Each number is 128 + 24 x the weight over its row's rms, rounded and kept within 0 to 255. Layers, rows and columns count from 0. Numbers have three digits each. The size before them is the row's rms in percent of the matrix's.

# v: layer 8 attention value, 128x160, rms 0.13, rows 105-127, columns 80-119
# o: layer 8 attention output (transposed), 128x160, rms 0.132, rows 105-127, columns 80-119
# up: layer 8 MLP up, 640x160, rms 0.142, rows 0-126, columns 80-119
# down: layer 8 MLP down (transposed), 640x160, rms 0.142, rows 0-126, columns 80-119
v105 084:104136150151106125156154145129091097129118120120143112149131174132118124153093102123115127082140154125116092117141113124
o105 085:112167141129127132131116141139114100148130101115110181154105141156127119133126167153173124117094127116115142139143126122
v106 083:123127136128187122178151121141112122150112114096071118133126095134135106125175141117127096085114133138125106160169134116
o106 084:098094158128177140148081117131167148119107124132139114146093120134111142146099123171135088090139092122162117125119110161
v107 080:131119153111166126133118140124096132115124115092122121106196138126142127142135119127160109138125110093130128118086133103
o107 081:104129109118138120096143127144125186145148137133151129149117111193119106098121174119106125132118116102165152066184148113
v108 086:115113143119129131129149162132102130136117067094140146133170113132105125125123067119130117131144116122090071137150094136
o108 085:096126143119159096117091133145108114187114148119120130104102194148109139121116117161130098120130114103172113123117129144
v109 084:130125147112112128132132128168137129132122151107071108113114100117121160132153152157104164156121091107145116124102168115
o109 082:125115102116164126155168110158119110090095148141183134132143109111137121096112116139123126146135144120110145093145161136
v110 084:123120123159153147163127161173099144127123144135146123092179145105132152137123112140137162105106171120195138139131096128
o110 085:158131125122133143085076127119132159136149082112124139138165176157112115146145114136143144147108094135188128101155138080
v111 088:122124175116113124105121120126118120126103126103115149120119138154143144164163135123171131098147108149114177119133146066
o111 086:138118073112121148091128113128111126109110121110182139150107104175077136117187164132115136087130134096115134142133130114
v112 084:109117146118141097133132112124144159137134142114142149137129090109128155133129134154094097141130161098144151106127120103
o112 082:147106140134139107139108072119142163117114112128122119113152150150177176157130134133119154126141154103079148106136128116
v113 089:160121091130144170171163097108135130121134146136168118153127136125091151135089096119139100116117140134145114123115124189
o113 092:151142182118125103150155155116136155155138109131056093084154140131151129113099103132107138145119145173136152123122130153
v114 079:101127085115131113159102097130125111130120153124108132172098186126129117081075182101160101119121130136099114115085095115
o114 076:110139155128104135157148163066100100102151123165109147171080078127132072128076163129140110166131063133115126128170069127
v115 071:130106165141150110090102114142124128146109126115170130155130116137096107088132157088120121113126108119157194156091147109
o115 072:143122140104153134130138047113143151113159124179144145152141164135121122108154141102136121083136137097129141119128103096
v116 083:120131096167114117118107150130130114113113125120104126118178088129154114123149130125117143093126144123148161139156108118
o116 087:113080109159077101130082103127146144109164116111138119107109149142115136128107128143139083117113117095165106105146154111
v117 094:134105066130137115145086117130108123164134115084124119186109097129132142097145117130127140150151108156123140126119120146
o117 098:126102133156098109104179171108135146113124164167158108093130095117115109105093137111145153152131167169107092132135116127
v118 088:139130114106106135138138109127116168109116076118078145127095131121158158077169094149135090083111102116130156133167110098
o118 089:135138154130144113147124151127122163119174122116128078130172105117099151111104131112114130083132112116103090113117143140
v119 083:123131071130144135077089164154104129117135119109130115126137111120132090135144141132120132168135107110151110156156113135
o119 087:110107100125118133128086110176151178150157154149135145110090127110118116126113117137147115126114103115157132143111193120
v120 092:094144151128150125115134097184157160082134105091175171118126147119115079156119126139146123166128143143121088109104121221
o120 097:121149162133146136144140083178138126128104142102120139167127160131131130153131138136095142168128129155223151117106069162
v121 077:134095136099141103137155129111154146128118137155157101121158092137162129153139146122123111133108095141096118131119132108
o121 077:146079129135132112123154132145101104124095150156122100153110106149137137119126171120158169114095125123131150135144100110
v122 076:142138109100124105106096123133165121138145167158113143136151113127151114162101125101074102118131137157155145137142087189
o122 078:097087142172136103120130136156116122134136144164132118156131141115144124119147133116134133136099125137147121183087106141
v123 073:156125112125125137108130158165090139118144145133139151136132139103165129111112145135160129151112055089124160108065144124
o123 072:175131116129090158118181097109126119103147128117118138139133126140177136132119152109115164160129162120081156092163127070
v124 088:135118114109147172126142126132111140123106142115132137178101122131139136122122072145127102121133058131096088122165145148
o124 086:114119155112129140164147178157130098149152177149110097143148140116136128094107103157132143119161165158108080147097136145
v125 086:101132120149140123142130168115102145154134146130134132117114074121123094134168115116085152135144121098136117150177162145
o125 086:130124142138140131111076122147136137148122160108105134125133110122095116201171087149155134108125099142107096176097144111
v126 092:124105122133128134132119150129107124153158134101117108135135134109114148118109160094107191082133176082149120152105124097
o126 091:126116140148138125106115151089128134125124100112117136121115121103135094146098150131167120124112135133096110137136158127
v127 083:128107149125122141127151124131098129135139113124078117130101140112108175095162120167156095107122156131154170138145148078
o127 082:141143125101129132133152121072164121118089098124110126103136082168129159130121109152132118126180110126068116135133115154
up0 084:129140105120170126161111164149137125141149095101146151127109127153102128131151114163176093084125109102105141140128105149
down0 081:137134148139128160094118084080126163152115120140140114108171109108109142126158167094114143162118115147152135115140139140
up1 114:126115106148134141158139136165113108133141150124141119112108134142159128138135130172176118083180050155122147136078160127
down1 116:094159117148089106106144102090145142113125122101155154129107150090113120124141151148146117108105123125094154089130121140
up2 108:101202106087106153101137103102165098124092116121152125156152132114159154145139116122155111132129101183124117164116158196
down2 108:125153103118130102098115195129137125148129148139147135112150154141141143102096092136141147129130114123117115126126136111
up3 102:104132141102114155109147108161120108165153126169115100138103125136147150120135174121113104120125105156161151101159171118
down3 108:111134090097072132135069140124180162093159134099105135152127134091106122081137088113113124134147112121127069169145122121
up4 109:119148082140120139109126097109115109201110119118111132137112114119105119173117168139144141124140109155171126122146120135
down4 118:147115122137112169151080127130143145134102123154128154114142158184101118060117102111128167114112115135108100135130111161
up5 106:064105133140112124117131158145116135129123124078110132125105142135162097159121115161150116104122115123123143156120110156
down5 101:102095107095118073093109116125114131081106082144138125090111117205159115155137093160154129138090148122148136169147133147
up6 097:115150103103146123086160151149125112123139146135135124140106142151118156145121137196114151123125097156079152158063137141
down6 099:154068134135149145110105151138134131130179155124198164154159134122112118154126142115144149093155116137119127166121091143
up7 077:079110156126145130124129113086108158134129133153120142095148154122172152122142137148147133094106155125118134105144160120
down7 076:151121137101117142120114177186121100104129121121100130169098110126113122137118096137143132125166156148123116155122072135
up8 086:117112129141145141118144130120141134135127107114158088153110122101158122129129113140130058127129136138110149112120124119
down8 085:133110100133149128119096135135139085095133131171091151140142136126101118098119106108134144120118133101174148124151139144
up9 096:123092119122141133116128126120090119145113124103099088112120092163135099100131107147133083161140146118166152128145132140
down9 100:120138130137162113112134141155132155109147149121129125096095149115159185107142137187125135133118126118083146139118091098
up10 082:095148082131148107129123153123133101150121103149164160121108135135112129142132100133153077106122069118143162127142105122
down10 079:144098139160135170120129109130110114106123141105130098137160140121115135121122125103114160165093156144089139128142146154
up11 118:138155120123136174151146160172105109138147090119135133159139114112158134140124139144090113145128103168141126166077123141
down11 129:140127146110145153114099172134165118098117148105127154109102128114141136125104080139124145108154127079123148119090103110
up12 101:130158098111106131098111165154140115148120095110094127133101114144101098114129146129118152140126083153128123174122111147
down12 094:136162137148115116141134119140164163150122138114123108124163133107129110149140122068096127142128155103166154106089185140
up13 094:087114112119154134084104121160111130179120116119099131094160132109115121147167148126156141150129120153104128138115126138
down13 093:112113143128142115094160131137151101159082178149148118099132144143135124156155155130136135120115086127118122131179144122
up14 107:068121120125134112157148116130098065135127121076139130153164126129157109112152141102116120132160124101103156159120137127
down14 100:151119125118127113126122092118185145105124115121127145119110149191160114117135127124108156125154167140154143155111158129
up15 104:094094121126117160133155149138181142126102154145115127159112111138170142127139123132129142103132114137116143153075142120
down15 098:171118175117110132110152119105130109132097135132129131116105103154137105149103108118111142109129099131125124139097131132
up16 103:098117151129097115168129112130137122101129121094144166188128107145146170098113155206122075122162162143123107148131109103
down16 103:121093172128143142152093128131110119101136153133137128111112143137098148110149128129084103110117102137117173160115145120
up17 100:108158060132133135131160112139145138129121162185132125135087094131134146133090146143125108149161068141164146153095105154
down17 101:110105145124130132122116117119086125117141124094101127133132139124093163143120106115087127102129178145099107159135146063
up18 096:108140130140101121125103129126152104179180130061074115110132133107125160123148135170103123075122135182102129143105167110
down18 094:163126158096138115109092086102131146133085144159142114105095132137143160138164121126095141132113093147174175080138143104
up19 110:130134112097132126155154141154101084100171083143134070142101134106180157161138177126172096143130095136120140155127133092
down19 115:100104177152154094098099168115112118172125152119117135113156118146132142102118113088128064128126175116130150092171102143
up20 106:084124136105142103152132140151186084111128112148106091143100108116145123127081146192147097124176097138094155179124109120
down20 106:148113144124111079131124097136123141114130103153141153110135129152134136149188126102155140160127119142133094107115113108
up21 107:122119124116175142081130165172143152131141189137147133121138104135163114148099126131153154112142140155160097130110103165
down21 100:091143155115133093115175154137104136103126131130146099166106113149103154135156124101095125103123107136152139115132108110
up22 093:139132115105156135100164176179152130145156092113106152122129093141106111156110163119130140079127094111164122156111113104
down22 086:163128095124120134121145093130141094152130135147126154104114145116080119107132077104140124144132130150147170122109155112
up23 087:144102137117229116169165120144131109158122138106103141147121109116130152081099131112151077121134120137173095106153089107
down23 087:138130126102075180136125126144129153066126130158140154118135091069117137113120156124112131154161125128084136154130165103
up24 086:114151143133152170115168142192152139111131093138104192161082143118128125124119078142178090127131112185121136181156137164
down24 081:094130149128135102131121083132127118157098165106144108136123141126102104154095151099092098126099117099173093060131146140
up25 107:093128091136118139133143105123157128118156070101127112129152126145133157107134161112173138114152129138096128141110141155
down25 109:143147146120130116114130120162126150143110121157152149084112138169140117135131125148131161115115077100171147094107095124
up26 110:126151117146155146121125139142161105119134082113129134153104130149093180149148191191122098143157079156122088137177117126
down26 105:125138141130163104121119094146154131157090116132131147091126126125148140075123111139159127111094125126125142126137123175
up27 098:143186117096136153108117135133124139127141085096123195100146119146103158147147170141153148128151138145140128157083119115
down27 097:108142160132106137148113083164171149144144155133090142157144120086129097119106119150100115117124128121163135098128106136
up28 105:118117096085126143135135119127131116134148129105107140175160170124148137132121125095122088104205101110138109119088114126
down28 104:140132134117110109112146130131142118091141120148132199108119124142108133126098118147107129093078144123120091145138132143
up29 114:135122149098111131108088155175126138128153168125118142108106133124146167131133145142100111139155122103160141127147142104
down29 116:169129137132125173120123133136117148099192138134130164147103137128129162080149127148123103145093115129145117101081146152
up30 105:096138118110106122159105121135141106116167114129156150144090120118191135093080182106100095128148074164134139124121198082
down30 100:153139136144104122121124175118125144142133177152146137131117148131120138117090114102141098129099124101156120172137124135
up31 092:146128121119184112132175123168125132103133149123127136175099134134137117108105138117134093092147121142148146125110139114
down31 083:120154118120131141087129133085113125136109095153123119070135177138083145140155127133149143142127104114128122130127110133
up32 088:131117142156160127082149101139174115085087146135126112140153169129117126148085146157166091157161118122104132126117132127
down32 084:115158118106129110140127126128114120116138125111135118096142082149141129109130114162078126094151161140158151135140105141
up33 111:128110123124148167145157092106091127139134129134135147164184102088193141124127157169120085133122145158180072132121157184
down33 130:146091139152156133158130144150102134122129146107105088126126136094164119144121119141146168113131168123171143152172100167
up34 095:120151152117143133086125091103117123171168133162121156144115121109140158129119145114114146150155139188127099140154123132
down34 096:152152137082115134151085147116154164129126119110132143128105153147162100076129097120173124167141128136155129133092125110
up35 108:101129120129136129149178145126153131139139134125100110150101157118144123134114129115122154128170109119149130178073119163
down35 110:137168124129161102133112130112147110111158096169121082143151147201106139186143121085140167188130126123155165150094159155
up36 102:099138150143146180107114182162103118117104130121096175112127173120113116128146132116144137153135113147138144146057167147
down36 112:123134128118128119122112153164145147129117116121107068124154136147102155119130132137107130114142094143163108122143110125
up37 094:095142077126189144144105101112124119157135131126141132139128141125122149145114189092087113070167128139128108097144119107
down37 090:142128131165085150143152158144121125138129100129131137117141088111067111098133165160142098164094115113140132152134139155
up38 107:088126140122117121126194150100137123158138103114108155120105120137167155135153150122122148105145147157151115184149152107
down38 103:136148128144094082088123076156107141113090117107130126115098095143110123124103123140144134093080108128123136145086122143
up39 106:114137128154122132146131148150151096182100151109114123139103104143140145141132129163128154122152061148105139144089138113
down39 105:164111115109106157136097153124144100120150102088142113161090152153140142185146137179141100142176151120112123101173105125
up40 088:092168137172099156136138138130127130154163151159067173110151112083111133086120089166116108131133133148111145097125160145
down40 088:115118171127167102123128117140088136171114123133127092102123175124113126132143062110130128150062166136128108116126137122
up41 086:132138124109169155114125116151114154124153143076120124139117132116144124082126084163142124137137138210133135120156143111
down41 085:142093126116114119116105141116126078124106143155140113111141113157099104156109177121163156094101148099127125124120092133
up42 113:050126121126135128092140151142130136115178162101108110129093143130135110154138093171135155122117124151129139150123111104
down42 112:141114152142137128122145138089117126116163141112097130149125136098123117108189127118152099126109140118130170146126126120
up43 105:120103178105186113100175131143120098147112128102122194134105100142146151142162110119141121135163088107136104124155154119
down43 105:114105110136135123162171102126120134126161144104129126098133079098146106116077174142133116153162120127127119175096130144
up44 082:140095143116143127158140154106136132151088123119094135129138120112134133142135136123150099103136147107149117181111133131
down44 081:105130129138095129092129113152116128092152129141148133155152117121164125091122143143127185129143087169098151076142139089
up45 105:132162151121159124135155106134150144159121106145129123177173132109119129151082125133119121116138130129090176157090154138
down45 110:141159136153128139114161142177111131124098161131060096185106110127121107145122092133098118149151120112159122133159101160
up46 081:109150202126140123138123136108134162113151127139165132121101158113136129079139116122177117111137130145126108164146147126
down46 084:159118090124147141104156098160144070161115147130089136117134143116108137163119144131135136133115149124134138073111106107
up47 097:131139117114151187085137146136187102152134151127154129166107108133148157140101154103121132130144145126120123164117165100
down47 095:131136162103117073140134140113119146100150128109163126115126124138118106112107122134118096120134145123175102132112120132
up48 102:114107158155168134128123111138148117177172116121105139115079112150156155086161120128137151113146159113107114157178120145
down48 096:158154138112103182151110156126106139107149092120151168133133150096116101127133094108116163130141129128158123111066116187
up49 098:119082138096121132100141158155158106098121132125109099122170128149207167156090123145116142122148112158131168125132127138
down49 099:130153158157127137120112107125154105142092132119131151190133128172109165094122108146117115157141170129148139175134116125
up50 105:090138093135160135097160107111107107132146127116172115175130130145127149163157107119166114104137098138133123126117129150
down50 101:119091150128151133116127111121131120114108109133139136110120134134151120088096112176125142092127165113081135076145161128
up51 096:103092122149160117146124134115151133117159123117147126167130131145114169105133164166132102099155124134131109131167116138
down51 093:137136130084121184147168092177122116107099141152155131085102122103142115131165114124114130165116099120127167123087114081
up52 089:121127082131150148122130189176151133123123128125166157140119126154121144140138121187148160152117164146146111139112151074
down52 086:114121169126059092081123125107123133132136112156102129126169105187124137140122104127134143104150114110119122136148121122
up53 106:107098126115118108158129157135148100157128135116149131147133117147154118128127146160126126164189095146118146121157136140
down53 109:135134093158107107138129157141111104133170141164134083146091109102150117133080117120097141132141116131101117107092143116
up54 101:118116119120128160102130148170119105084156136118110166162124136151148188155093124119165109114114106166161151107084105089
down54 101:166129131119104096104114142119163157171065094086176091143182051106134131118137115135136135121100128142112161169128097161
up55 096:116111138091139156096153104105103099138175116099106097171121134120131150145159132130099102137125114126178093158094172101
down55 100:117083120115098109114100141147128138132071137137100103107154168089136103138166138094051138108150165134125145123160104135
up56 089:128107185125136164125157156146138127113127135157123135169091148113158128134136114105144100112127107149127152144127184115
down56 083:117127118160154089121145110112141123126107130118121136116141138117111147131125145132123135125126128115145121160120115144
up57 101:103151132170180137179129125122110132133115151109103155122161128119133129133095121136156120121137121135104140137160158157
down57 095:112152119135104119097142177138133120116133127098129102129139130173108115144167123158125133152149126098116109116112061127
up58 108:104138128185159141123117103109124143139115137126096131133121139145123123109124112145121162106141132126133106167070129120
down58 112:117157128126104138131115143157125172154146138173146142155127091142137110124127061127124151101169117111100127113091075126
up59 097:085134122143137138120119124111135101156146144150141148126147076108099092105151116136163150141146107151097126118086146162
down59 094:101125109141151164130096152090118120102157124113124115091102145137102108112113131152140126120130137130085128098125128139
up60 101:094142135120115149150158157109122066119111107126132154154151115162141148163089155155139103168164121114142124148114143133
down60 105:150136151117148132101151175142156145150126125130115118133114103132116143125183116155142115113121150122151101101121092133
up61 095:113089143120111134106156131136090141111099178100128116112157089113171155171123144150142111128116143141111128162079121153
down61 104:142123109134153117131131099095119143114116150133105115142146163134082143095135106158112088162129127103113128112114121130
up62 096:120123102113179127134160149169136122110135112155131121141103096126111119120118161164147115142159173121110118138123094145
down62 089:138135114113081124117134108140131171102171173127164147148135091128142165167113138138103109101119110125138169111158105120
up63 092:150116157125094168118130127159124143100154127139135100164099054090158130128109121117131105165119148119136107155132147129
down63 089:128151158100135120121142156112143124127139129116156102119126122122141097165138118128148134089159147117138073161145085115
up64 102:137156131135139136113141169130129129119106128087158133147153150150170187120109145163132197139174122116114124187095126124
down64 103:093169115088118107103094138154139107114148171105119120102093143181120135122107113136141106112155136124139130151123162138
up65 110:125155113148158153180127165119123105150157138121129117173125139126155151136111154134086131140195109124151114167054142120
down65 115:088139176111129143165110128174131136105128107129133087129089154108128145120064108137189071117132151151138110119120115168
up66 099:104129135133132132163123119130162152127132116104080143138113067115106174148149143108144113163132130099172144135103145142
down66 093:142146110142106118132156135128124154115166109138146155129100092146142148117084102111143144127119104120091109149122115102
up67 090:109149126160132148077121128133137106157168165121121137199123125116127129137107108098165139134122142132122113157113139155
down67 086:102123134109134134118138113144118114084132152138108127083131192173118106132136114120143091125086128125082162100093116110
up68 092:122136154079146161103102153168174149112151116134120161150100117131120112083125109124083126168124138123138146078152173097
down68 091:135145109153150084117116109079101135142136122089075097141127161126134132147123095133139095121081126104115122167120103150
up69 091:120124114118145156144179147181126148114140120102123125160101123128133181106148127133108131122136132153096130139134161106
down69 091:118112166127109057066118088121132141103092134136108118105148116088155127168106103113159126120090093135150132085135080140
up70 107:110087112142130148126135106173090138161151142128096115137144103113145161162169118132110105129124128125119115121157145101
down70 107:120142132177106114075149106139197108133102158112130120126116144158138144131141116139134138154163143078086096132119143163
up71 109:149116128160146163152120137099153110116101139117142184156164090133142139129135154131146088153132095139114110118044119161
down71 106:117144090126157114161124107099113137118136125130148111127143154100120108126146138139122113129122129145123138116156123151
up72 108:122117120149120145079168111127111077161116141122106152163145155143110090151097134198139126126181120155097121151082126123
down72 105:109113164093090085113091094133137146110067126106148151152127142166142122074159097084126125162123161115117133098136123136
up73 112:110125104140129137136169116123108101125127114096127117145127092113135161093115167182099126146160126178154098168108152155
down73 119:113107112079145116080131135120095128102166109120102109157127197127111161158132098103135154090110146126106127125152100134
up74 080:118129144124167162073152146158120088151106113114099139133115086134146162141133139145159130090113134116167122100132103126
down74 080:130138115180135127151107121084102167146148128092128122134135121086167091122138135124131100133141118132111141160131145166
up75 099:122138158130126133079100120135185097179123124136096126135152134115141105108085154108120096139163133166139138165158110110
down75 097:147104112119138152137119138140160155137115123129099106096143148121103087161149096143156147122145130098099123108134165113
up76 103:122115093168170118119097137146179077128152129119142102148152134154114154119086180143126090144140105128121094144096104144
down76 103:143125138071064143095152117118120126121153111080146146129122113171152103121195138147130158117090161118113125127154147124
up77 085:091120123144147144151114127164148112128140120104119132149121136125088103112106140136125134141117126115117091102130178154
down77 084:154168134133161150088147135105127148164095130152128155084128193131151131140127126107144134148108123156160156131166118163
up78 107:124137119142131101140149111099126126121106115091143145152161104150124093153170134163175117119144087096093080158132125106
down78 101:162143130120127120141095144152112163145179107157140125120134113127187151128125144143138129138113146110090128071171121113
up79 112:059147105150123140103110093138110106138171153134168138137153142080169129169103173108110092095132084123110161134082153145
down79 122:102106138122136136129139093146084172117090146144109119161133149106144130120114136138072113138160145132102142131131121166
up80 110:089130144130099138106134112132169107110148138075146133146124138145138159104081162114106160136136119127122138147077164115
down80 112:141089158101163132145136104090143124098092146120128119131101082141124177150110129110120128136115122140136151106143136146
up81 097:097116124110176137170140095130159083170133133143136134137107103142109154068128134163131115117137120155118101172170120126
down81 096:138120123131094118095141173101096105113133130123137168193137134054125124157109146116129108133116120116100126109148157137
up82 105:132116119179183121148138151146140131129141114117156131152122140144137126134089135173182105120191109170113121109076140115
down82 116:123119110161100086107121118121168145126171127121164140115128123114150130132124131129142141093106127129106147120131143148
up83 100:122100096148109135122117139115122106111157119107163146142116131132158144113139135158159101120144093136115103150115135129
down83 100:132135165114099150113116122164124151091130106139135143119150130133117140113127124094138130089086126075144098107142112153
up84 095:137160161114161153099131122130144077129097136097146125170153144129128129115110147108188144121138129149178113121129087112
down84 090:130102157136137112137087160150125132120130141143105090138147128121134144129129100126108150124135180106108146162131153092
up85 098:086099109136115113108153150142098123116166136087124114140103123077161123137147111153103102082143157109114097142095127116
down85 103:105130089147111129113138135146128117106099110132116134130128144135143129124108113174129150138149108120169134143106125109
up86 103:129134135129133150158120145113172137125120111110132185157176093117129143126125110136135128117140119141111107135126107111
down86 092:120141145157137112133144139146093100113122096167112083067133195149151127157122123128131126126120123130100137093116123114
up87 109:135109129127153146104136143159134117150119119110153127149104124131137140129118157192111133148143070189125132156070166121
down87 099:111138154131131089132143113141102122149109114131172151154131114145104160138123132103088137131133131124144141131138134105
up88 112:097161177118119122127124147099129065137129095102121121173139185115131149102121075154134181118195161128137139140100103146
down88 118:087146126152117109067097145105163157146174112155122130136083134129143112088129104153125128198147098109117141153109131144
up89 093:079160140113149121111125128114129136115142109110165111172081111159160135126131163126133138163176141132151147157094168115
down89 085:135115131125088167134123133146138103147122115144110131105163160161122122108139116109171154119106131096126088115123121149
up90 110:109168133104098145139141152103129087130138129121147103169109130153127136109099160133135121142120064125147114172112132075
down90 120:158128126132106099175129131118116138091138106110117132137162125088103167131134153129112147139165120152160125122064149082
up91 096:157113070083089128167128138140133130143132076116112142129140077085114136096147157144122132144157147134113099114124116124
down91 091:141083153143176116154153168115114095122161122130164165115110172125144087129124129142138112057146134146150145116122137126
up92 102:083169138150115147131120118102105126136121118088138169167183133106161137064094130123144066113114088157151086136150114136
down92 096:119088090111151110109135105133118107141128146153110121107110095125150127133141141130105133141082120132144167129084098128
up93 104:104082151100156120143171135184129103112119117096111095151112137167144162121103149144128135131138118158185149117115157115
down93 101:149143142164100140127135129108127141168123120122141170116133137121112058119149116122142114099146098132116115161137103127
up94 095:101135119161135133153138104152140129156108106129141136137162119105100117155115123140117150111145112126140130164143129150
down94 102:156124122139147113095136110091117119102118157186126096119123105110141136127136110112108131095109156126129139151125119097
up95 106:118155127141131164124128116155143114103121113123123110139128119145098122139113095127154133109137109096110128123123094137
down95 111:135118134127129121128133142084136150082146138084131127193110137154124123124127100151099117142171123078085076137136124122
up96 097:138136156081151138107117141131129130110113129118109156181150129138163120150140129150174096125109112125147099112109178098
down96 086:117127107161119135124147121099141116111193134120107106138160117153101131149119134145102143133156107136097110125157114121
up97 083:174125122147178175115155124123110116124131094161126141130154111138091114113151147118150154170106133145133083167139169141
down97 075:111111108141124110132092155093118170116114120105136137145132120162157140130134151142091114121178137132136131095108129103
up98 100:113117156104115163120151128182131110130171134176120095172147162089135128165149095132137138099107119144146145163091122125
down98 108:083182120114114134106163130151136104099127122166144128133118121097108176136123141146156142137105100140122157116133153130
up99 093:123147163147147139137140120122144139149123124101105193128102166106095124132123124136144119095140149168124124161125140150
down99 093:080127126127127149141118120139098114102071141144096064128130131131121180165134137126117122149105140163156111081121156128
up100 087:106129130112122135141156142113127093163070095133089126123146121153102146129164134161192149124147118137107148152166112145
down100 081:103087103122150120130121116142131129067166175147126113101104112100152127109070142091119120143126167106157127131094187126
up101 104:122089134133158136080135141138115106139130110116103098106110124134097160156190140125167133156128149154141103116138126146
down101 097:105154142115173107152151101122106162156081144166112130123130137073175131134102121142130140093119139141121170097114144131
up102 093:154130136126101136119124135159105108150134124105110148143137114144165175103122121136167114118155096166159118106178114130
down102 091:149119102155136116126107151124101125126166122095170143079095121119146131127116112104106120088120154177106125182118136156
up103 085:095139186126102127121159126120115093173120103128145128168103112149167138109124115190116117114164140142092131130186158100
down103 086:153164129153126101142117120125115133105132120098103142144130111144154152139128144120170143143068122107166103123096111154
up104 092:093066148116160117098108145123162146110113109136125143118100090144121155106121108154155166129145136157139095154128155088
down104 084:144142110152114147146159069156112100116115168138121076125129151101129123135102129120110127128116121117096133159139143162
up105 106:083128182099122120132163129116134109155157094128104114142124117109134155084099170147132072137146138149110117182119083114
down105 107:154134133063099149112149148152139164120095093138151104127170126108130108158157174147113107121101119114154130104132118152
up106 106:087110156150141151134106094125112114136150127141137133155124126125167155094133150095111158165149133138125099122070163119
down106 106:074128150134082135143144129137138115103078162109178122105116148147154106107182124142140116168176148094123138134099137135
up107 111:080141121140104157123136142149122100153173151139102132132155139114140124146103182133118095125144094154142124135104166099
down107 112:100147076121133131121119146127159112116108151142135124110118152164068096133165089127132132154175123113085138129159116126
up108 101:124142127122143150090158124161133123158127168129108118162154125113140133086107143135135069131159145147173131159100152121
down108 108:157137135135156149137097109109132101143111099168155125112128139112116126098136126149097119164119104162168088134129143122
up109 089:110145111116131143113151143150158120142142112109146120131098119131174139148119161133068148109099123150092113172108189121
down109 087:139165135105128102150134090090104151136125172154108138116141093119130155081151122124142147170149104102184137096072115135
up110 092:112124140151183136103177153143118159162109156145133183151089127087115093109109163137163166116129147116140102163140139146
down110 088:142083127162116083154108133167084138100153147130125102182164176081135183103108156101107122145136115143129157137122116109
up111 108:114165150097129142100098125142140086147146098144115108175104087103116167107121134154115111155168096192139149129088119103
down111 128:093119120126117169159129155110145124098124141118105168139170091104121148112087144109139141122170121161123153079102135124
up112 106:077141169103083124128125143162138138112139113062099132100097114130128147142100147128135129091201132082142144128120111131
down112 115:103146137143131127075125113121144090115113137123159133144109072076118133113123142169104156184120102127105140141136123104
up113 101:076105150160119143121127118108119134100138155126155174147137120132140129104088077186170104088202111111100148144180096150
down113 103:092136131143133165130139149092124144130140109124125139117120141128122150154162164111123133124128125138132118123124122140
up114 104:104120100162107177098123136130105132170142115144143140120123108126118109162118123153136134120116153134096153158104150162
down114 110:148123117102112131083133136142121139110129140111111150125159162185117097112099113146143136157137140160160108155115130140
up115 093:136111120151161113156164129103124119105191107079131116171111139121131140122103106162148097104154116188113135154090164113
down115 086:177118151117152187117122128133152114157091169137151128111171104147156118172099142111119145143145166155123142118163129140
up116 085:143140149086177136146171114159168120117135114105104123122094113107104138133143126120141172101133098149154152136159115119
down116 085:114111118149121126145110156163159141117123109166129166128118079117144132124103130151090146142117128096127133142098138117
up117 096:094132141123138139133132153139154105135145116116179160148143127135175175121148125103106085142116150120089108119105111172
down117 093:157092133130168118126118168137142167127139126112177091145131099078149152154084168110138132108149107096116105107067102154
up118 112:110084095137123135161149131157123093151157189076135106120127128124154144092139100186120120124145119098105060148107148140
down118 118:131129136114145144138086147120136130131108123147126133095121149149076154150164129130165149143146159157121127127126126139
up119 105:100133084129110124175134167116106104160131100124100086143118163144167127155130149102119104145146077133146132136143141148
down119 117:087144132115124110146113126138166125110118141095128124136102123085109111126111122096179114144122142102090104134161153103
up120 087:123152069139163138172118098105149156144112140130148102117132068150146145138100144138123099167152101127125090168109098170
down120 085:121132129129095131113110151154094107107124126152087137170118099146146140116144139084154135099089110146121130118161111132
up121 091:120136113095141121110207140142146109146130138127121099128112158122103143171141126108175149104140117118154161175152126140
down121 086:118126137150116123171076146157088162132128127145125131131105093123157149121146143144112152157120136130123088079107138112
up122 099:139114105176119193114143144130109143142136192101142139134130097131138105146117134121130105100139117108127131124132104124
down122 095:139082156136153085087134116099158106148138139150109104118124122148142094111152136169140071157139144115169132140119076091
up123 089:071149152142126173129107134121109084116138149117087126140102128138116125118116124143194184097131109120138132130163108135
down123 083:143137124118112146119147118144163160111103152111132140117126134109156108105143138144117106162092118158150087110103115153
up124 099:117159112136165110100142089099126128177155102160097116133169122141115139140086137127131137087138112147146110140136120148
down124 087:139146099126074167123091157125173119104146169093117143094080159123156094120119164062146088139144093093164144143106134143
up125 106:083103117134157120152104150152138137152155129084132169113126109139127132153139143128126162160161111139111174124152145103
down125 102:132149104097142130128159093131144121111116107122110115123095127102130143124114169127160108120160132116122139143108137140
up126 104:094166122073102100127130139128149123106082152133109151121170122114145112114101158157148061170152118158105134138120109149
down126 103:157097138176130102078116111089134155134132155115151100112110136130113112131117144124166122116126149176108130113119152082